config.toml
n_layer = 12
d_model = 128
n_head = 2
n_kv_head = 2
head_dim = 64
d_mlp = 512
vocab_size = 4096
activation = "squared_leaky_relu"
norm = "rmsnorm"
norm_place = "pre"
norm_eps = 1e-05
positions = "rope"
rope_base = 30100.0
rope_fraction = 1.0
qk_norm = true
attn_scale = 0.128
bias = "none"
tie_embeddings = "early"
parallel_block = false
extras = ["some layers without attention", "local attention windows", "shifted keys", "gated attention", "value embeddings", "hashed n-gram embeddings", "a smear gate", "an embedding shortcut", "learned residual scales", "skips across layers", "LayerScale"]
init = "uniform"
init_std_qkv = 0.017
init_std_o = 0.017
init_std_up = 0.017
init_std_down = 0.0
optimizer = "cautious_adamw"
lr = 0.00144
beta1 = 0.9
beta2 = 0.99
weight_decay = 0.11
lr_head = 0.00731
warmup_steps = 391
schedule = "wsd"
decay_fraction = 0.821
decay_shape = "sqrt"
final_lr_fraction = 0.0
batch_tokens = [8192, 16384, 32768, 65536]
seq_len = 2048
doc_mask = true
train_tokens = 143400000
steps = 5245
dataset = "wikipedia_en"
Each number is 500 + 25 x the weight over its row's rms, rounded and kept within 0 to 999. Layers, rows and columns count from 0. Numbers have three digits each. The size before them is the row's rms in percent of the matrix's.

# layer 8 attention query, 128x128, rms 0.0569, rows 99-127, columns 0-127
090:522442456425511515513480500536499530486478518516462536493505500485494541495473467487510507517512529513491484526503536474506443516479481503526486504470513521497525516501492501488489513520491506459541507516506535495502494521523517528460510444524495474464525517488527475494497496503522480498514564495501466503520487501486513520581542513540508535527484464471486523506477523488541531519510
106:475563539562476503452553453489499494499491462510544489508513511503497495491559517488488465486512496485486506489474460506522544499527504496516538481543483462523506487490504466498487490450482491504482525481502487525485509504524468479505479547509518552527481524533483498474513517475512491497513467483516518514458486464538486476451499466473514450513510487495477479485507469515483522475469
086:498515532512475535477537487495493510455536477479530463510558515494508537495549456500503509497521507490505527503528492481517504464513500454489485509527529515467505460495485500466484462449488485462509508472515488463504499488473441496526503540519505549497494529483449482448482511457512519507491515483521522457504498479514466520469491514480498440479511456510480503482542499509508535509478
087:467510500545519498460549495503534497484525501493517473494526541496525480502540460496527503502525484491503502498493481497504513467495540489456496511492517485497508477467485447515516519469497529500497447459556498519510499479542426500502499538497556526533493509501452462464471505494505528501465512496535548489492481470509488471515494492503499452479524470559498478497494509527474497506469
070:517478505523479466445493457536501522455503502561550491489529518479507532488497502541503503517544479517443514513531524496448485533521474432477506476511509499480473459476510514549491513481505525456490510463479488530497528492499465455495523497496521524512545520516482468511479503484507482497484488514500512448530511504500455476543490488466514495511481467522510489486482500481495513521487
094:523479472521526478522471514485527483525500508526491523518505485473521501536498490514514534521487482464497519488477482478498492524537511529506525518477482497510484536501474489499549526533525464535503480542526485492526489479527530507478463478461472485488493448518522509565485466551454480447498474505492456525458498505476506499527500504507473536529496532486529488458443517504535464520478
092:463539481516482488481525459526511498479506464497529454482524549506509471497490495529476488469532536528455505440490512463486498499510516450510506532510483487507531456497446489475461498489499477523504511444497487496500511501501456487533489526503497539496515521487452505448477499495504493478473528514523557497484488489513486452496485447498522440477527492498517483474523504482505516524505
076:481488511465493516527453502478508502524536516484498498531486482486508538490478537470468519513483490506525489477522477493494508495493482518496488493537551506482498548514498484502528518538478488477537493555507509485510529489459597543480493484507474492476492466460531489548499511523518476515518499505508468505490528492469517566500536535507495519493446509467528505497492500515472560501511
088:479498504518523558527505459519482527449523488455532491517479512504505486451528547489507468479492517498510465498513464554543508533463456552502507466529470496520482491553515529507501513481487510498473487521481488488470491498450524483519508514500488547482466496496505536501495553526507463522499499501461505481509515470502524502472485533486519464480493516480505508520547495492500509435483
095:488488478513541480468495508520546484491513505491513525500489481543486511503491502508508502541481505515545476496484511511497483527504514520478505461478476514548499481473540539559509531524488471514446481503496486529543506548558483493471557467501478515502541491563512473527475485516473514504470458521538480501519543492492483470525496506487514510511482516533532457540474509535496523509510
095:500460539515498519517499552489522480521472527474492535464441490522461483512491495469497498491464461495495444482518507508466505508500486468483446484470515519496497540477506519492474504503467514470482476515477539519490515520526525500492508524471543464527465480484484454532536505490516515555494519484549495523491509514517497503473532501504494511514449491550469468520461495520445501502492
089:535499531529515520550485479521552475515519460478515501520493495468538492489503542461529498495461534494488506510476472503491471518556484465492491478480559484530511525492503515458499481529491479519462530548450489523510510530469559519507516485465495513459465472498502476525501502515476494472524466519511460506495501464521505512513495532482518497474533457449492524507493482489482500496476
069:515482510481509523521472517474489472494531506448473475496472476486467507491522505487476542494461491505537502504561472518505492513473512557486477475517531487472509514524458506492507526544492488494500475533514523461513467466493551490498536487488498453485493458477502511544569513525534498505482476484467480462514518487468523544459514547514526476492493519499515506516512466521465503520480
090:485478502485498484525459551486459465539465515483465486477505448518516518496494498546483490485526463464513484469482512523493501512514459506526502528548490511487455509543492517476524524506511470474508508548534532502494520480483502502501461514486456532532519477473532476523512478519516461482503485511477454502493538514468488476466499515498475512505469545500566532460476492473530489488489
091:493526448499512489489514472516473490512496505519471469469515504505551526467499535487496509476537504483456458474458500509533510455502451526509502520543522482491451498482533475487529491494488488488494486505540503504452512491514477474457465504501471512531573528524504517509506491510533464484526516537485499494511502481493535484574496465506506500480475456471547524527508496482512482487477
092:533493559495516494488478470459486482520503511536472515509505518464502500498469515475492541473492478510512499561524453513484501473500506535467526510443585516476506537462491475533528512517514486494521492488497489484489500455476518487473512448479486449504494491510496518555523517534493491489494502498489480503530486506509522509539524505496508515536545522476471508512452456508489466507473
085:515481555478493495486478494515479492518472481528496511490459514517453513510471520500468478511505513492508500486453469536448503500494510493552529473508510507490554556497525490472479519503520500460488542501468484511457505508527510522508523486524500479508556545458543473496468489460516495516551517478535499516538494482506478508489494510444508496517545487487507517460477477448495521525485
093:509512516526535447464497529486474477505460517502482493499490508510512508532490527526503475506530484514495518500474513525490488481516488498496503533468494484492450524458500535522519492516512433484497499462535482504503500475531452467468534480490444486541544482533479480556525466518479465470481482532490497473517543512466490477530501480477491490498507549523517493522484500531539438504502
083:480511460543522472485525510501528506498502521521512518524492534521511481536503490495509462522526496513513488526484513519476522454508551456473513503473516527490514520437548441519513500511510517518504486456530462539517521473502459498504497531507522506503534498530484457481439458470485539499529497523549508492510494517503495480539486508489485508489491512561511481501458540522510464506493
090:484489481523466480497506524513545521464546495526533512502546504504504512549526455503480486499484512533489515485500525490480498480491528495451473479497561473497533476491493463538480484517528561506501518453476499555515502523558503477483490484506546525500505504540477485471499496517474503516477512526514499492505507483511513512518482455556545527479473489515493506487541510513473507554531
097:499487503522469520556485553505474479493489523478521505485486470519498467566520485499485462465473502472481480458492472524477502475491493492516462517507508530474518521516467468441504498504506517513482526529483498493497502523487507526532454547475501530500487491451510468502473453475488516519518514511504435497477513489518540516467473510507507540503500497518522523448532538445508466511499
078:496495542487527468460475458469516524505518483541487512517531526494513521551489466505504534517469487507508563536536523473493514440510554516491524514503517454472516517472516470520494484437551564528519485493497505477497481488522484519519519476512522495474476510515511487466506501481481518474458494490513503503468496527483459551506504508528503525515540487512483484486483495522483460506498
091:522512477507519479489503506516505512550419513547455518480513494496492490487470548519508475538527478489513512489430487513519499548506455485538537533484507462557485500523539488526483536507501472493472515481506489552508493510519509484462475471503490494525488514514532462517504507505518446490514507545511466490544488494508521490529502519517507520500497517459541534526478483489510492491502
087:542485520532481497505530475467508469496510527516523504491536496479455485511494553500435507503497530490467507505482517511459504438514463483476474499507532526463540518476499429489504498517506519462491487520488471518483496473498511478474485536486500471502533497516463538501531489517443480515469502562496476493509526522506502506474464491497445501494498537537489500490470469528498468514484
076:487538461519468499534530505490492514530509515456480497496538492467486473500489541491512485510500547537468481528511519501540531477509484483468509523519483525502526486488479498452496483466496493516489524482494479477474472487437543509503483552548492506488486480512479537462531506491506484515504519510444465493513519501494516514467506490522486538502456524421503518526514487536481530456523
086:541517527536467508494537435515529493507514465473514524523505503455517460524497531464511473491482534514503517537515469469491493518544487457468494478469473522543509469516489484452488499489477443548461538471486483480513505507469536517503499510491489508490503490533480507508542507473493514499517447505506497474507482498550540502506488489510501500521497468425462516518487502501491510486488
092:489485480469509537489490531512499519505510487485511507475509476525517518464541453496512560478516504452536505488543533496544480539485533556512502454529483513531479465542507472544477523493530533474474487544499517473507463493523492493491521512525537490507467537515497533496548508520541535461482471467505514497485492514500477486472501506528529458499506495499515484502511480476477547492479
096:502493552480493504509531473499464520475499490492513478500507511477510476479449477512489496442498516480457514487527495528475499489501473497503501502471473561484519491501468576454470453495511505476489499480470534454455491488499441476514528480512515503519477544483488528457523524488485490525489527470488549517507494505496482495462503473498510484476538484493451481510542495449488512500486
088:478535432507427449531505513518526505522515508547526493522507482499522490502468505509491505496530525509505508475457525471482515445520518469508511529517493517520490507499528471498502457525486519481522550521530451487485504498481483516495468517518482486522515499532497505458469451499468511494555492522511484487510522521485498495503480478520473567469463515484534497475525487500551525517503
# layer 8 attention key, 128x128, rms 0.0553, rows 99-127, columns 0-127
153:477457526476521523483480538545496503525468516465475540530512504468450494531450496496491495498532484499503497526512490477512435502493475542546465524475488494496506517504468528487479500541515475476537466520466516498489516470489500536516519501544536477492488494524510521534489511530522485515484512486501461468500558537526484493503500526506473535508470504540539533506519532454491509473483
090:497511450479505524519566522473492475440471498531518483476511463493505500456498496556477497485504525530512496513500516508451528499516494481499477504489504504507511498509491540465472495480496494480501524486544482488521485501523501478541491501475478544476472510471479506460499522442501537512515516505517506549489517496465487526453456485507540477504495486451468466502557455539493492530502
113:489463493495493515503544541516490490489435521492510538502506467470450498504480474496468504504525506528488497486520526453462454509501509514515475486457490442498555513514493527476487535537522490477538470545496490502502516435512517534518529455532531453513477497510508513487474517525500496523470511486548472518500548558479496519518495512512491524501486485491536492480506482505506478514503
096:493479500500493495490551497520476495457492501531532512487484487484434474493477476502481515514516523533487498516528523487449495536500478458524508534460519445496547511514484513480496536486499516490541496534509520515522533474504455486530522482516512527462483494461494528477485515476471476539489551510513520491531556514504446499462505499515492474489461490490506450484482463549497507524498
090:496490487513498529483547514497522493511492540515477525496504487447454461493516470489463492512513500543498508485499540473482469510511493471551495512462481421481558522500480530470467541543501512503568497518524492520513516500486477526554495474547508452498489496498498521502528489507495489516490501495493486518526525533498475493534519504542495537506465515499496456487508502491468461498526
096:523507523462502502548479452489509500512521486525514480480506532496516505493506534489556520509498510503527481555461461540496539523476496495475512528532536529514477495480507500551551479464462483492462484498484488515509500520456518498510493503489481537467513491509505498508540501450536535522494483498474505476517500443470480462482500492521490487501508505483497520516493552523445557461482
089:499505513478462487506550456519484549476501532480510519503510518471517485429500499502491505491501554515507492479545513454468493505545487430488478515478492491508515464467480542457443513506502529492547503532522480492511538496479466472536520496503490480511502500462506505490477525480482500500504548475499549527535530491489491492494496497535508490486460473476482468504510500527546480508488
098:551525474488514505506465504456509481516526509487495505490453522534495519504539499486557501495481489447502486535475476516535527473492530524471524502497507535510511511474523477532537486494489497516461487497490504480475448553541524519454492525481488526463539489508518490510485513497493506504482485476496507525514458450513507485542508508455461491490571510537475513504503490466495550482480
097:523511452541484498458479483473505523526486517490493525497467471550533512548514483517473517529460470477462549507502509501517519447532511529521516474542484517509494535496505458529498489518488498477487506495480499537494497494480530508479503524460478522521481475528479466502475495511539497515540474494478497500492448507491540549537523512495524542516541520540529503479493464482506463459490
105:480485505485507523488499481455510496483543508577495507508501503489471466491517483452504472494539490520476492502447503519525497567485510479490511497524517460492488520531528504499488501494469521522493457448539520510545490494524480498529495481502494473490479513481510504516545485506494481485526478537485518435496495482561480503459518496523495452453519529508503471500438500519510503470522
107:499475499476503501446487503478508493474533482491516508488415545485464460523485491518530470538484519505502515506492489479512491468502504518496502524532507476476554500547484481512492479483508488495511549486515464442530482514516488505464448511523498527461511513496497506499504457473447463465513532535507487482499455507508481486470470504464459472502513505472451524488467512491527522487503
102:522451461507474493540493498460483547544515526522496500488454471516520503485526507467490523455527452533489485523487450559510536532477486517478478486497490526507515515513496517522499452462509500525475504525545511510514470495483546510472492533513499487513501484487521490480524467522526488474536504440506523543494475485483533506514510492496527478536538471484470525468510510504481512459486
085:494509474493482504475471465463511489505539479506536522489496484536544514571535526483522514515537497464454495508518442508534524494498514522482547472517487570507501488515531469527549497487499505524489502490484516508508474515498516505448488502466524512471514496519566458512495503497471503463500480514507510522479463464516508528511506506483485506491517533532514499490452498508499549487457
093:525556475482502511531474459509507470494510523480498501510497538510552504504540528486546481517424536503509470479502469503513525445514536549508537512510497534529519501468519493530516464498456526485463500485491475509487494540498518501487472506529469527478527510519512500465492485485486513468549502483505474505528445448470519518537496469532502524512519519486470511506498520484515511506484
104:524551513514514487498518518510487469514477492520519500516495507540501450499490478493516513442489513495515503482469492528480495543501487498536547547470489520534468536464490544461495464462497525522489488485459524520483510525477510520538492510542480543485435486482480490477497497445508562505494475487504456466494524508499535481507521523487515513495488467523465481508538494488488538473495
112:488513469491524514504484547508522515539499482499500475484511425529537555499553500464508515515549479502502464522513497539515513515499474534528536507525474531455493494509503541459537511464486486514498518494523515511488483505495480529494521545533546511498510468498518504489494461471505504488485524491494465483481549490516489522496521499506522523497448508480509514502504494489423561509495
096:484512446490528477539513511499482497532468512496527490504508475481506547476501485495524462483559511510519480512528509513538484485520508537497456495499466571487524534506493484496470428489504508469475514491501520462517463516579464515480512519545511491496538484513518462491515511499518517442524497523486481501482502470500480490481435481496516499513513478497467513490488535485516499478492
102:470505501468488510482511504513509501508536499483499508505537458503577498503512544464493490518529517527510463455475511500512517509513522505519567488532516514470477490468523545486487508478477538533516480485530501522508536473519484499509488505523511470547474493500516532485540465458488496512489506473511492485497530447521474519497553466544511473489497526473512495522468486489451555534502
091:499491542530526501483531522511496506496466510535500499504508492468437489487466450487474501515533514514525495475476553502485479517487507468523471511483512440466529516462472511478492516496487527486532501510504524490501556461526474505521522495510511495489466479441450547482488491518496462548462531517500490490502531519490452473504505469489481491525481482482502440501484466514493511515542
102:533491474475505461439505470494499502507571519531483492519507522501471459482535493488508537479494460507496533503506519502494513549482502484460462485483522459494490475503526477487518565508469520545518511521554483500513478497472492469510498489489560477468494496495517461494528506539508478477466492517494516545558489503497530454494519516515492493455503481506516479519466503530516474511498
110:525510522522505445542486464506496524516487493481523462492495543504524484525488503501519524478471489476535517518475474543534518499486518518483474504498520503515487527491536462528530483500494513482453546530511468468511491468500530492458507516512519517482535476511486481464519507516561516452524493529509482563500468495458530501515479487512495500525529468455528534483465530522498481445485
116:490492523513507482547527494505498475515501497481478473508508490480484503515513492500515534478550471489550511519506523510488511543462473463490462508440544468479492482516549507505512535539564474494545480505528517535502495472514495503476509484498547503528533495510524526501519517518523488515471466472485536533515542513513481499510491523495501471501494536514506508491487516518436526554563
099:496490504489510478531487493512477533493513498499485505541495496484525507441484551500503494511465484546528476492505510554479506435504484515516519524493515546469488520505476513468470429476448510524512501490523554487482504499515514473491488550477450558495501523485478531487507507469516556515532508455482501508470499499520546511475506501516497501507528519539497491518541502490454516497503
106:498540458506499489477518523481548454512449496538531474470502539501523505491530481474548495491543484496481518502468494468476482479519500486504476533528483498512501502500494460494515497462506522504506509489490451491504479499495537509500506454506547501457492483499486492491456478510469506439525457544522465490506446534468535434521506460513489537501494509482504497486457505499506493480530
100:528509533510509506489515500512491504506466492491535487527493492501531529504478501503476508489479469482512537463480496489470500426473485488487474471491495543509460506495498502481474513515503490511500488532473487507469533482451550518475526543461500483506497516485487527480428494518490496522495534467560510485505529578505511515540489471473519508507506497547492491525554514453511479482540
104:481450520506480515545522523488506534527452502542505512478519451480501517485494506492479493507528474537476494498487471525469491508480490445521443501499489510476507496531516543477441491529483508521486527532492473479494524463495526522506518545486508477468460489477534523488506491490522524508526533438532479517455507512470507522492469523491526500517471487499541528475552503461479493481496
117:498495475518492539508473450518519482466484460539490489496500475507473473531519487518491511514495498495482508527504481509492496550472483526573519492470492446533496508557513477535518524495508474500507446466500521528521497552451502479508482437491482515500515526499516486514471512494457478487529480528502509457468502497497542498461490495528544519492470528493490505462505507481557477500516
099:483510496467448488447542552504508554491527453464516495478468521485558476489512461491475496477511535511487510511585490473497493500483526486490511486520473474536495483521528530499480510528518456506488541489477491520520505492475439526530517511507488450537497513530520483498477496481483498483517512482503510482500522515516513511487505477508531516474461494489509521474511514473539454533511
103:558536521525514527463504530522499528495459505513487491502528519504481482468506504505489526481532503494493510530489519546505487493495509505484496491498499469500478433499490513521482507486460496538454452473481515484479483504476507499534516491486461485500475550487457520498489500537529544552481538497514506488532476518472514492531500462506509524478508411506501513534529499486548459530523
# layer 8 attention value, 128x128, rms 0.07, rows 64-89, columns 0-127
115:518498500503524468528508534526522457490510520520509493515561496451480514498476514490518484492487535584541464506484530499466487507488515526499523505471551460458514535489528475494509501495504463479509501498532508521465496480468500493478508493511488499536536458540483542493526503499439494555481507542482486526494508513471477528494496525510499500461518494472507513554509517511487464501464
119:500499485504496538478500487488526482517509469487499507478406529543492565484503495514459472507492481496485545505510410488494497500492494490479469475541467531518481517507464470576491533482531511492474483491492509505517515469522540508518511524485523479483447498465477476528472493519505506487507505475518486510506487498483558470497502535495528506517481505529492492477521479487507512521480
102:537510514503499525535503493512549454492522495476515497545548487495518514485494484487488515498502544480514539482473510475474499516501516498469538483475512531547514511490520543508500479491520454510438469475487485515475495508504508520484528506492498504517523463496491530500502512494433475583465525526458493497525511492494492510499490507468513525476525495433550491476466472469484473518475
097:493509460473487506486492528507451533509445508500426505466507501540488515472495478488456486477521455475548545506528482486536503462509500509523507498536522528525489513489437462482468499504532464471504495470492514457504530501520478504521457531511514499523467481520515469509486531486513487486515529479500505524517512497523515493487507491490502517514476472560521521460495504496468521555530
111:510504491501452531529514483469501492509521515454522508475452473537524520476478461496457519479502447438479534475500454499502508502516502486451490477525477538510478467489458491485463499489504495490474501454486511517505490473533484513441505450492509508502457550465511491518451468502483501512486478476477482477477509500523541467511492470497526499496501520501497483474513486481484540551501
116:546495466477480509527487536515510559492485517466476502503505500508472497495486514494532485485494487496520493461513476516514501497517496509466501467574476495515486493503491493487505492495550517464444519485484525437512530503520496494485500500499499509503480434472500489525450503487419453485461535491508489494530533456481535534492505523476491507480504484515513508499473483434499499485466
109:493491513501484534526480520513541496503536481527534504538514491500471533522514486488504499515465506488533493476469513507485504535544478515457463468461463521544498540521503521487459517518540504481419526493517470471501465514510542504518492497494515512481476444510507506517519535506442485488474509501509461547491508540500531529519508462460485529493493528502519495503491491506451478512468
108:493494511498500494469504504506500517506533474518508510487469485511478466506479524515549501465508510493463459498517468488481504446500511546556539486510485522484507518511472464526544492503515514500534542516512511498505465462526452474460500513495486477503493490512476506488530510504449510474563521446471475532493447462513459506488495519499500500527461504515479490449498501440527521538490
130:550497482504523496512512502472517487503522518498517498497473524493481540509524476477453495547531474476482507479489509490497492524530501455442449473431487488475496500497500520505477532486502500484454470489488463491493484487513560549511508485498525500502488509483489439531488513502494523537464486514532476525514493551453562467531514506489517535491528490510512500506527503528448476506490
102:493494537508524461473494483455518421510504495532554496510517505504505504523491511515472516505530502528515499528483529533450501510494492469499472522435525544451522526468532547506486472499500492515537494510515481526502496546508493500529515483491516485491511525531500547485542481501523522501519444531515494448487502525478498465511505520507513486520474508502479499561529509547490512508523
100:467497491506443499497493502498499547521497482531496512509492490503528485509474474510588480476470561552477531459512469480472499479484478507537480532516445526511508510473508527464471477527500538507507532478474508464478516484515511496516489502511494506507478478513505532473506500493532467475510472484490525505510520446538478519498486444514473486449483520525506499508521457483516523472530
096:464483516491483500527515507536474524506531533505525495488450554473498520508482514497508522504503517475502501482521486496470503485500517519433473437501531528429488456497491572541500508500534548534470482522474478459522517440497483496499526469510524485512494510491485502512483518472515536496463490487514473530522527522525540467516507540514517480473501491504502496467511518495473517497479
102:509504489495475537471514487468446528488463464464449510483477487494526454484487544496537471484491466510490495526524457478521506488489518485496517478519459499491512500485465461490485522490463538458526490501457545467543512500492542510487508459507476481531469484459474499506518480494522502501482483418490515473498498480500521518508499495534502490449533512536477506515536481475495535496506
104:516500465514508484506515504498518513496485522468548489506485485548475515546508500510477506539472495539513509501477543508529492519542511489462472519474494499498496492477497524475490521506497539495525476463533451527487511528544471499548492508471506508477489535534491486487508505506482511455538478518553510528476488530532527461514503463522498504584469525539480492520545531536504497534499
098:476483510514535468534508496528471462500514535542504502509474513504533501526449549507488533492526507532518481534501504511513484510513507518491505501452505503426468504469534506510522486486501536500512492502523495557454493463526444492532507526507525462529518532536504510504536513487505512451549479494463475519484510513519492477497504516543512495515484506497474501467520522461499474527438
091:529496516482506442527497520503572468510484539519507500494511532485498567527511493520496539546554527492490475465474545505474505528538448470489486514457523446506523474499531567513509485478493512512474501495491488498485479504505531518530514490500507483516552522473487486491497498490471492489471503544526502502550529544469511504512500513494488522483502480480501492524496480522458484519497
122:465510446481490562476485506483484490500486470470492492502484491549522511494520488523551480493498465485469512474505460538573509502524477505529502538550462547490459509503449461498490485514505511507462511474486525484544490564509510498545485526503494516483492514480517465506484482494500494472518491491491507506507518489522546450514499452493494496524472498519488492462512477494514545491486
100:468512533499488494499509533523516473498569512533524505488492481430474435503505522470530527506513524486482464500523532499498495525462528555513508460467519484486514489506524493507528516512510469545465528546503516468491485472473457491446510505513485502498549499486484515514507510522457509544470555472458483509528496522483500506506509493472496483507503480439519491486492512503491485491480
098:498502544472522490477463509492545474510444539517526508502497521529462532555474541522487520541548541531532489509509511533500502509521477541519481515483508522473536484500499491528524472518513528512487532493503488510528476569503482498561497490496523511457475518509508538511516507489488486494500494500531477506501523516503487503502505516481470492554448521494483503514449497441460505511492
121:529492490506518505484510526519465519492494520479477495503503516524508561522499517522481532561487519485503496490506504502567500501476491470450447452507486519466499494458494528511484500496521544490496472488500523520510504510537514498520485519476532509511522527480507462510473539495528502406427498527525522490503552504469539478511492512493494471485495488547492487492517478499506478476475
120:506476491506555489539510492496518477501548497476559496515510499480520550511497453496473486519539471485518510532488536499488491484535515488450491484468553529501462509508517552542485484470485494506461479523516485541513511509529518524570501509489515503527463529497481464497533524495512539512507478501517481505505466561481532469502505508513523512492545515492488489469537510518465505491482
095:504496472494541534571493547518491520494454487477497499513554481474506484500505514494519472494455505517511517489453496549494500458524508532472490503514556534502474524474471485508507465496529510478472434497488519523534522496511539486547497521483520503478489435512488479503496497526529526505442502519460503526495505494447507476506491521491508527505493445504502505482506516503485504466489
078:485504517496525518509507532501501491507558464549498497507541498512530481501504476476442466461512525498485545500500498516460499495492502504498513413441494528491486511530489469465495480519480474479459514523541506495454470461514520502526484517506483520532468464516518494469539524492486503518494508486541487533470461494529464466479498493474498514483490473492548505510465507466471495508476
111:441497516506486489502507530475507498493511499511506507472504473455493436525504514492603475501556462495436460480509533548511508480490540513517507521473467506464490499513524487510516469519480518506517525523491507481553494521459497500491504446517499523509515522502510497501521481502513540486499465473482534483508493511505490492497500464495487503477512529484470497525530500472458542467519
105:508496495496559483519505534533537498495541494488519495504532503440492443521508518496531511526520509518466449528511553493487488477502529530515519506459525477481503498524501460525532478507493523540472483533499513471491486474470492493478512493479475505505540474497465471492541526516478537532518524470474482554511472482467515478520516496490508509545514456445493504472504526478536482505474
108:512502480486464544518516513521477530521488513471482494517484502532512507485475457492454507490482507496528545499488486520544511511488505487446470478494487554545480461486451564483478492510510481473460459484515493473490525474534519530525503500505518509492461505506509467525472500512516499493458492479528489517517525498507545445518495434496494498492490467504545496480530481485441531491500
# layer 8 attention output (transposed), 128x128, rms 0.0581, rows 64-88, columns 0-127
091:465497448528481479510515529536490499477527486494541506465462495527458488498518461525479505488494528477501489491467509496555526504512525511465478495524463502525487473459503470502507448542510491469478534505485472519513522508484531489475455496519470452479513486482474507510502531511524463518473503527518484510487454485470454497479564514543523457514519521498506471497475475526470499465489
099:525474525483515506514509482460480502486508502525474499521501493484510555520492533493527475529470490531514479512473482531506534479500462483509505476485518528495466551497497470491513476516492471464500495500534496540451563458470496469472497412524495477522536519491519480470493545472484470498502515519468493484495538539504500488536493508475486469486507455456479541517524503485500495535489
098:484475511471485498532447506518474530489491492481489517489546519490512512512571514499492508516498533535490525544475487500473515486500490541518479499495467496435511448540540510486515497507535488515479490539516510512487483481483551470530471501501464544498529477460508526537497518538536452496523510487496482456523480478504490487533505523537529475506510544522513456496488488531461511508498
108:500465481541502528486482520503518491529472497462521495492456518524495507515455489510542507496492506495462492525516493530511493529514469524441470507517470522510497511515480571510525492464504503520507519499510497541504478503520503498489530496456511467496495528505488506472496448457501534473498469507556501490494473567501517560455509469512490474480493519539556474494519533502532488477529
103:515513494472495493520498492523499482470491533513469522523533500513538525495534529515477553502524528525525529511443514486492485496499500529525545505481546527502513508487489476548504489521489540571561523509478481507473486486526499484482501528519493508516549534502488483503503498522501530488472533414465527507500477463501494491521509530521520510511525464510472520537498486501479561515502
088:460476499490474500509470517525539488488535494502470525546467517509522517527503519509478552475521526552535439534511495498538534478500524531473483506503483480511505520501504496509519471514523513532507536499491544507510510527481461496524461487493588536513482457513482462495487525519490509491497494497497454443513516513495539517511509512546482469541510508512485471479500479485490527520528
108:531503522550528525499478540514539511502523502506518508510488488494530491527463498498471509498519497504492491525467519524458537550538523550474464506468467491511535475524575480491509508505506533468506521535479523506476528546506509497465488505489454542548462477530506481486537488530486501496488505521486464483523548501521515462527511499502506513476516450527505480496467523536471509500509
096:472503472500508493505503477470461487489511527506500519521499509494512487461499509525506466512540517523515524518512508524455508471502500502514528530503498464500494563503488503518534461461497517481499499498459513503524533529504464471468507447481532479490502545501508533487511500523476442469515486459422489456507479469484516503493531517481435467472486442503515499503479535506525544487488
111:530473519522555513499514522506539459497534515489490518534501525440526515514482535489523491498499465492520515517486477486491470513503506497515489484491477528515462482488495456444485496513468496479496466452493502510490491513490556526482484525513472480504486542522528478480521485426517540514485521503506481501493518572486473484523513510512517525469452462473546477499509496516463471477526
100:449509514498468469514501520526510504490514545550465509468499500434516490491498528510444493434503492471475524503467471454495507514499486483537539489513512518529531492465508500493467519488488511481497503481534513496471467456490516541533541485523497497541481513470509477509507508507489526515517562496486550500473486509476546481544502494512522511506493514500543513519486524476481555486501
093:514490475466490460504486502474462560508447534488480500457529504483525559481493460570443481527486523516519504499487515524494484501522569493497504534510483504531530517495470503500471475505552516487521523504504509492463488554487508489527552482475493495477509479488495532511491510496496470491515514504490488496549498494520526522488525526497479497483500496472491458492476528523524507565502
092:500476541495529535514481499444480494482512493492457521527507556482486488479515514446493483520498458505498511514509483500471490560495465555512563502519533514531500577482521471506495494475483541532547468481473496514498496496509481467472535529504517477467504517518506473489488526500507514514522503453479518526533486470497498505443480479519525511489542490506471526514506507497486504471513
087:496543516497484496482484528465548474488504553451486511485464531496486528529539527516498483455462516537518511465520489538524477484469490475506540501482479480481488453486476509456462475471505447538470484504535519499461513486529453495476486513494480507481481527484496454515504535470524528527492509467505500522471488495506504510494538497495485465545546511467529493471491467485502493514500
099:486491535502495485463555518498499469510511466515496481532512528519520467499478482482511504509499499518476509441507518488481465534515496454466453474471517473517498473465487543511467479536470485513508495497464478473509511469488496516483537461474456532500489515560487482535498515501517486507538468494529524552484499540517498510497468507520519494448468513509499467548528485481517444528499
112:457508533484498480513530507458471482457517503517456517488542464498520497450554489516514475462488506488521526485484505514444469506517507477503545508549531477516500500487507510502463505472524536467535493531490515525504523497506471518523524496510499454458485504511480513507485508489510518516478475506481490549580465528466470513505492557474484488530532517502519463475509493524521506506485
090:482511514524493460542514443499526510495498512504499507490470498481522501465503465545480484546434506495512520480505528476483529507501526465523484479498503540467490510495493460484508467499489553493489471476499531462514498567444504535557513577512508463479503498532511486518508505514512485530510536555506495449531516509503503506506519518511497527493499495515496488467476529494508503525478
091:483511535493516475518512505547513486507490492482460505489488450495505540495499483534461504458525536502496512509507515541490487508525499486498495558468495475487491495471521528478500480506511517489509509497482515480485456509467489510540497549465549481517519490522478531539510470496463522464467526475498484520446519552505503481465448473548505546482471468507506505440509529499486466525522
103:564551479494518547529466508506487477496507488511542508527463451469494494520530508478494534524539462503535523522505509539526516514495495524500550495515528495499504568502495456562536471477531525532532497509442501485520476490492519500460464485522532501526490522479484517495507504497463521489487490493471531475481489464520523514483486487535499504524500485501466504526479506494498511496549
093:494515543462511513528509481491465514487453499524456516495487483479518459526472510519498505436546532479484529497468524462503575468464518498507458517515487508515548520510452527483461514503515529507487515486496520480529458528480438537491504523535505541548460485484502476523512519530490472482519520495509548504514529491525518526490499504512511487483494496487516499469503505479510520510495
101:519532546482507476515497479524517448497510574476502495509496513494518503482550481503511547477499449483506484537492470445519518519493469512520522531538516518505475528511525512483510515482468516515447529496520488521476502543480443511545523519492497479474454508515477484463492546522503502474478511520504524455500475535484491474504512488522490485507487525433508494457513505527507496492493
092:508523457504517493526526526470569518506540512484509495552481482482485501539531481506517523476510501438474549479510518477479444520498503475463464459495498510531501474524503467483496488508482496471511513477490461495493468470496482504448518519465478466538528509501486494532570500484543528539511461495488489482516509547498484517463484492501522495473477494505482498504514541505493509517528
099:520455503462472518468471496471526473467489526470519529463528557505492463532478534504505486465460481507477487504453481500476465529520520486506487476463468486501508508514540498465513535519517442507487502482537493510511509487544470468514510525507509520503514507479498499502484528434504540489530481488462492497515527514492515486512500471509529462495518565523521483507498486442462479498490
095:473451499504502512501480523487443519519511470492482511497518532480477541495438507472535501515527483469486501510475534469502513515509525469430480544508439501501494517553472510497506472481531501501509503487514460506506506501561544499470505488520474498503467495507547518511482497448505509459514479498509492491522479522486475533477492503483515463461481491530517503535520454548480519478503
101:451518502481560512502488479492534524488497498531463522477506540480486482539528522470475467497512525480539507475504522481508501481489518500506521493476501457483530485473509476504455494457519513479501490499468506466507484501510518529475498542479495491503520492491494488459557488490499534499541540455478527527474441522515549461496506494509496529498505503547514507485468567445528513487501
095:519509490536472525542445548481524468516492490481542447501495485533506474540527504503468491465498491542495464495520500530540519551485453519481483472483530485519460469522511530480534468518455486506470514491431481480505499522506511454489449495499495487501506489517482524488520517456488497507499520494488480525485481547548524483479532470518466493509487491482502500507491510503452508501512